python train.py --n_layer=9 --rope_base=10000.0 --rope_fraction=1.0 --attn_scale=0.177 --schedule="wsd" --decay_fraction=1.0 --doc_mask=false --dataset="wikipedia_en"
Each number is 500 + 50 x the weight over its row's rms, rounded and kept within 0 to 999. Layers, rows and columns count from 0. Numbers have three digits each. The size before them is the row's rms in percent of the matrix's.

# q: layer 5 attention query, 320x160, rms 0.0492, rows 305-319, columns 0-159
# k: layer 5 attention key, 320x160, rms 0.0474, rows 305-319, columns 0-159
# v: layer 5 attention value, 320x160, rms 0.0589, rows 288-292, columns 0-159
# o: layer 5 attention output (transposed), 320x160, rms 0.0648, rows 288-292, columns 0-159
q305 138:515440420485521577492496465484561499529515484565426568524473530535536482516496535480539484477527438590500544425480478585474498464534475483547470514467490465485492551457468460440624553547534363471494569506413509441490487443549458492478532521447474493473572472488495456487591531589419423407450522468539377487551485454437479574425470554514463536453551520514473520439527519634496440577446517529502502541417569498493447483502468618522534380530449555596468584484550407487577548461503555
k305 139:468594482472468391500514540573516530506557490536446522510511527466540510486477476474458488631571477460564346505436457574574487440620562429524525485471464553524535557430551485517521537514518506525419534533551509448461509504564537493490486551408516468530583538473535576476461523536374477429442499539548556466406478458535523466458462479425507470420587395522521455505586580494514498377471450492525446605547500484557537500559516492514528582410500493511516409555505524484462439496550494
q306 124:506467380544493583472456476386580516506395468516495517485540551517497515453531539511507465463594503548514579504521529463392543480442558543545534545455502478505541536519546495490558569464417497633509524476374504453547485538511477542432575569536430533471516569464560494559644482542484444544430495513489380494507540533516515587540531440504545498499480455478462600475440498521439550580451503499460472517449454420496472543480479575403534431511523463479543520498530394504537624518545485
k306 115:576472465530573604574523564498503542513459470485439552418441572622536538508469462539549541541533524539491536438551512444428492532510533496529453481538531443522536558490472444492589537444396466533443614530499473568415469528486514493512459494456512441427487444478440466506480487433584474398499485451502474486469464520399498474492512566443515536463524463606524516521475583484445546588535515467477478515511464586614433459469459580502653515535542502503449571502570566629516531494465446
q307 128:456458538447460464430608426526442574510484416553458527508438490532459450590482553467553510448459586505412445499570497579503532514433409493494353439524480482425446423560448541512486530563533524353406453467529476468506456467508477437563468448459508490452510560492468452567459565459562475491555509474527595457564509523551444421510476543500451588518433426506531529474513583434489512469548483534456517475440485454483549477526519443553510548573513583518465483461451495467559393545536565
k307 122:421443513457575543517544439512464500513530553514500481543529490481537479493410545516458464516444487519442543508531501458445510523414417520424486553550415454453523479512443519570547511476522570474462461491535482524510489531464442472552422480544564484412488552408528468555617530539455578536551494561384440555491478508646455472462575445521565604561480528479533573453440475493565481473523558357478428439489509517532551572435621493512423551505479512608535528491396500463522525448494532
q308 132:562458532381548566597588511557583515522495552486526550572463509501399477512484510516601530409481459511491460472459573501529514483545479618557430485546450544447514476501511415557549542544518432488593515452513490411454594514456417503448441527471529449522523463487515381419524471509432474469540504527513478467483463505479466484485462529545462495376497481474523489437547538479475489460558453509469525613541580583539529461596451531557506499504467539543494551541496525590449506564340563
k308 128:456392556483435435400503541547425452530481485518544529564480492520545517511487396496531435550580535485505397450458606550511572537495492477592506546481566490511489494408476461504495592475481537498446538552577480506520447533519532563521513494551550538489510455556530487559528544485390467477487518547504466611412555564491566489565478539489492479511419502457441473490567458494412501524433502515461483493548602501513474362518491572527508478433416425605544519440581580484563374490469500
q309 122:457531562427359457465489488481552526513450505542508567427441461478423519588447481532524574541538528453478514480491577489536615421517517446434520426589453459523562566478471500594533567542520502529425501539482533524410521569477395500561504487519539503502409551484381513578461524460477453461485562572427518520555626483560515453445531510535475536549531498474467529524555456464514472548447487389470404442452510587502583550539562469586458466520501496525442519452476493427436473514477558
k309 130:603542596541479568452556489472485439480426416430533463572539543521526573553532445490525499486467419514430524533495519508443466486484444540378454584472542479431629538520409560506453545488509498526506417462545481561480459452560469552453441435515607495471520521472447489550507526496470603467521432496431470580494474545536519569527517565555460460468496521450527567527557490568466411464441385494515600386487520465504573522424560524499428568506494508462495497495512410513560456495591496
q310 158:563469478478443598560528518520486554472497507530501501582519552556378446476429437559561582504557386563562464448456552456421528453506464530611570487553485483450496507498519484550641497529474437439510526546493466439538539488410409468440619574472453480428543547453432450550525503538460499475542563452552440492482474524423545510476497476448492536420487494477472506495504551519503472538483544483468487530487491572554521532497484530490562393489464416475469601551596509602505576455400529
k310 118:397503658464456418518499528604415530514592549481617447441450491546522486513494522437502433548577454513589486556460478470501556441500443545507610516580504531514493541433517504507530502417503523533478531526492430512535476517508480485503529453531459531566480457577607539532512539487439557506492545492493606544463509520552538497568512508482571467515544573471465498539566496484439578445384541574522448474447529434570576554535460485471479512474497435542584506400589561533509394546459514
q311 124:545468428468554380490432453547515532523481503515464465399623452426600539476509512492533600550500514544472542535544458527531480506490492533483623508542503526566566460467492516406507505567564529608516554436487475511486588506457529514502458536554522542655520523535472553465513481465527522495421401505522403482476528476525459573481470507578597506585466607485507507522529352507427469492487466568527468523496503441448471540527472506487498523553488484478506523482453440451568469650533547
k311 119:552565463596440511465473467456545424456485516487471591518426469449480483454481536481531512409437548470483453418504469480492434589449580414519422493546585437562487439543464475425410518434542447591455426520495541482497498562510476462500475468434384529562503450484437435426464563448511439578525504455458519537520433553492551585494417477538552503468469508480533380420433493518481584488449553438530471515465512448531512480517518441414537499498635544497487465564537500557427547475526422
q312 125:572515498454452490447472499489569523472555489441496476400484520561472514440480516487502448571474416586469517472558475528511565550582564522499531582503559492500512463515494538550485488498401410481504562544456447564511472493581492543530470396552390567475563456528562517357648530450521420444489450492475531492498502518511545505525583439445523488547511488578404500551539472476564499464558505489486602472408467473482438366498435649536513522481455458527475520504506451503450537518493589
k312 133:543496467439568475590487463448353369579470458623474563509439396574594557509557481496503556498513493431585533513513496477571476496478435547559474508448462482506537569514447544551548491536502524451489554426399568501420548413493508527532541538473552462488505509482535535620452393496536498489522435562523523445536512445519437493587567530438459493489503522545546493422514457513466454557536482443534476585552481562546482474498524535487489413465537540500519430537540479553583470476410421
q313 123:489536568542584476505530450501572487627448514492523528584507551451502515606528453473523520532499416467538526506530536570472507485465541425520478519486497612543483600529561491550477491533553459359538490591497431449524460498454467515498496479449516529554473518546583480571570538511474494483641519456487664413426488539544402509497502423521589461479414490524528483437509521496497478431547504457490472489586511431481618520460496589486466446593511453486520448488507547481517502614484497
k313 124:513629495532478441540468508506560555422520477571593521579506502534479487475492617553444546554467562573391528454495588414517640514489451465507522468550386428465450459503450541454527527527464569505457550445534402531568461509504481504480477440647533435523481445470502456497510455559526526406494412545499502538524597421532567442513513476610518485447501469488514512511471618499485518541467544571486437499513542524522476483571397513550487510467491412493506502513518425521571520474486513
q314 140:507522576424580381525432552439536422581537510531556519553584382521495496610509434499462451504469502508546450488348437546547483467513498459640501468542614517466540463503496500497486465572568463529545590497565493514513510449480466452573481446539490458470456525426468513520374491516556523467443424473556393468558514471526481484417519475411521403500473473495507467483568539495509495490574431558483529457562469520422528572533516503478542531518502451464465491446449506578472543493409500
k314 136:473558491455499537477520507516465572489428475490534496413555562474348445418507557508573496410467454464335452431569499451530520520537487544490421452465482579434436500544498548546534580493502500421483486484490466551484567559521474530443519545458487455570510473505461447553405456518441509561483472517454579564561609387470474461493514437480548446507454614513482468518468517467490553465490524561498408547571502469439527502461500611527365516463512509454481456522537592420484500492485517
q315 114:485582490507492407576486466428506338494524563531445510501432561454471505486488443506532481580382507509480478486532492534500457453501519568510436474528531547580528564536568446541542470494522498529475502487542607494508479483492592409421397489560488426472472451480467441464365420539473483519519460509471566490515477500523548410483513441454473529479410573380442487514542621558467457522415471501581546461469591539461490495511534506557469518561517509454483465600482480505505564596455572
k315 123:485436425440438555417512518487507551505557523573571538535500504568560485539488466555546549431540535500569456444473536467496478492543505504493493485567603494533460536497485489555494609579507457523531516520534476477442592438529444503456541557467480431551467656524438532465501513492485556454435559574457401462473433465569497448482513459523425506509522486533543426621435447451496429424464504482492491582503469474496601562574538573563448478537367451455508532510495453484596508580585435
q316 118:509458567482471470531519429558529507439448549508441456461536548437464442558531491548502395491547540552458520476519543525479531511527424601517493472564465476544433449556520400488546432457530567494561577487578497526516509543512520480421496548492415573461505474505516477497468460618422521594439478535471580487563563445516528558416457423488410563400431487460403569505452487490466409453503422515515470551464479495584512426463564526515409506510430459487416472562451431387484542486558461
k316 118:515504457442490443486486562454512522502569516520516532551498509442500548486471520405548544453535423566549486401542463491562561502494422451523480475527661386455490503538522514528492570563508386469526501485532526477560470442455378448532544590531545431365592507545539569431503444461524394459444456519559428438458492559520516513502423496480483483569525369621545473492514554463439544511418488520485529500529495521497476561463581525503500495555492461540565481418476544468502562467458468
q317 115:524450529448460371398526450474508447509393477506521527512481553521588574542452531500508480550507528472491472642501480558518485529502385488365541434584577426541545500479522479437564517472566525504518475548606560574514458393416574476567451494525529512478446494510507374492566492489534575474466487516496492446457554435515478535464409512518525556442480480518499386452460549524472461560471569517436463420508545536546541511511461410522500527530385483490477488467518494419476458490567476
k317 130:576501535518476533572555492501634548561628437502521421545497492393414430532503532516450453464501503510425526422488461410463586469475491441470443558464426514421498509550427479532505456532496486517491479418529492468453444592566428510474534466602463443492585445533470557489546537495458572601422477530582499451455482521537487499409525472456541473566509572496569533545562484531511514464552467511471596425512496443470556558392529586581495506502559478500514491594468470490478555480466570
q318 127:481448501491529459449516528550520448526540521437598472496585567497472497560562520523495486486473457519498502530432547450472530521452531462562505432560498462545440525525519494501510525378483500581470447418525539469457521544495438527499492500578552569431519462511509564510396491444599466583427527478528519569585480535599503563494557462468598445646529508589533514443494457459485513495554484555506490585635496523520500485466552390476587513510472505441606586601482433406537451559520518
k318 129:564488458395465537500480482499503623534443564524371569406562481475521469443543513472508460458530521551493528413478435498510576480543423462496506464475533493490478481488567445497509480452546538550457509558506509569481469475539505438456448475499502540504519544411439430437469523493484457521493481553455526420478565421439602565491536608503435514506509521469424468494544580574558540481603459442574483581361498520404418484495479518452463535581454500546373479435504558481391484505528493
q319 125:492478533507471505520402583483548508434526514480502538581466463557506457429462489539503472528510514438470450513518517617535481458468527520482552560483515515455546512543449525526495470517453473542515455551475477485433473422493532427550508498627552430422566444546552454500482473466618363389528430521555434510496433505501518541444500487612508459504551591521465602409513518567538398632576561499478438519509483442557488575527561573492432496498478470466574538511468482497529549458440382
k319 120:617515466542464462484551470544499564550471584506541488550458488472492509498481485600543510553405597418361574475539469484480589520536451548540468465518509617504490506515534500541430475514510530415471591492458460539438555463558513561557555534495405592498510569496553494526515419468556499453442558521540470441513570485443483425528527526437560457519484513468486545542646466437452502430530447564505538521541426652498522495396457552418531539493489439550495498450547504492540477499463479
v288 127:538493454603551447506523530449565487502528390502528507523532411494502461549469507498412496475486536534462527506562484532480512429561472489529451457483492565417474530470382504465422464451558494565569471429496482503565541485509458470520538438521547588584477470569437428533605400437488536536548472469534429454583484461498439511581489474528493562523503492440438490607471469427605615476532572503517625474493477499527473444525557515422515502451600450496409591431546483536440504541541550
o288 113:497487632447504602587422406486546497399461484493573420527555496476545487534466489483506500456586509526484476564474572573486502421475555585551426541590492470462501440489476480518440470579587531531548450467519592578422391540540533516504558519506507536465512487524408412502526463490541540499449505497490529520459550506485606511515517465462559552489424530516485580549474460504433411554482544544359530462440508520525517513498545488489489467556398556558573494497534459622568549502544488
v289 121:508338502564508540526463482503549486532438513489401508556502529451455487520534591548478482601411436550476575531601466484538499522544511531529545389558489534577434512505558551604499463472530410491498544513465472516551512513498437439492492503486449503434529556494485552453411527496484455442501554387540525459549546521383532512493473583455578458540415519500547411517431469467461515464577355461498507492394471493554502511541476486481577518524556450429486487522565606514507526530430526
o289 119:549533459487520562516549465503515576514458523483516492563487538457496502463521508502499519415537517515327439511492482459548503517435475544576386357546447540388444512556454470545475497464571503482531476364481480484477621543514439469584510564411549478590485526547458440566529452504468520535504520507501526548546525503514410441494455537495486566485467410545431501468497533492445462445417490441558522461481546552518440523545464457540451591510413504424545469514421485481424416440402484
v290 139:451543419572494494510534492578560570495513518449571537542413496447511417487525427469443448384570576473491418436537473457507425578527474438607395609471388505414455528504468422400487504452462583531477471479442450518480481531530543527472459619486582498505453491393465514546564490510536490526552485585441544497461545483522480539533470487474519465466468360499450558575551545457571490518461575462518460484470523494498512477506545531478533448497502442524491490513435411601488540473457510
o290 119:551487490460494411450396477442501480426474542425519466519433497487560478473414432519507433529510563524641473514489508502445523443534531574533486546485518487419554472574531440496547534455473526530499487493448445531479426451480470482543529571613471525452472486517545385456444478418548526542508533424483507496513408445448529492480499481391541530465556523475452495498482507429539600513488452510514431479481433598510431470530643482509403546503524547500475542561518463565448619357448458
v291 128:543480545490549498513429517457536558512549541458549481568504447510537522478512531531555505516516435486481471578559508430436545465470593579447478451472550558488342544451556460585439497544553547349483505501401526464551439457481434464488507401534382506559523484603466468400474479498576389498477518497559524494534435520475542505450546492530581528480571554378504477468440467508501501515492480443478556483484460532600567510482419478543514515535554545453448539532472578444430559452562519
o291 110:524445442494466542498544452516526589536505534512484582575510495397450547544517557473506549529405469564417480505387430579549410440507455495508445541524443503455495452545522512532485448524604512514508462496464458439522524562475507485394596578368386426550569526481513465548574504548427489509489511437508499401547413524466434421433488524504561518444470483517471498551528531514516399424504558480525469566491526447490507506472450522534484441454410439583494428494454522516482455615459453
v292 124:551492500448491539408539452490500490441585494480580450417455516593521514453552596516469452570550478471560498507574439474531517450589426446549473481515548450538464569508496371485473541522434592457473528522429541491402511539488492449468556432525484503559427467409560473466441545526506444542458545532492426417450386583476551491475461490513506455497598526568438435523500495431477507492374481512553512514388500576518498524541474569443552457507518488416617490463494528512432518578502507
o292 113:557590476508421566464577450472484484477564418598512553516516516521386451492392507577576502459452452444535492440578484434582494521474460565479481563509428442534540520530482551579557470520459469465500507447561545528495519537483481436368545561451431529457466501561422505445508478424452490433573541419529516391521481546500514514497520417416442535484491430422529406537511531534532511493541464438496517481500528583500454491476585513534467549479510570643542475492432524468535500496477607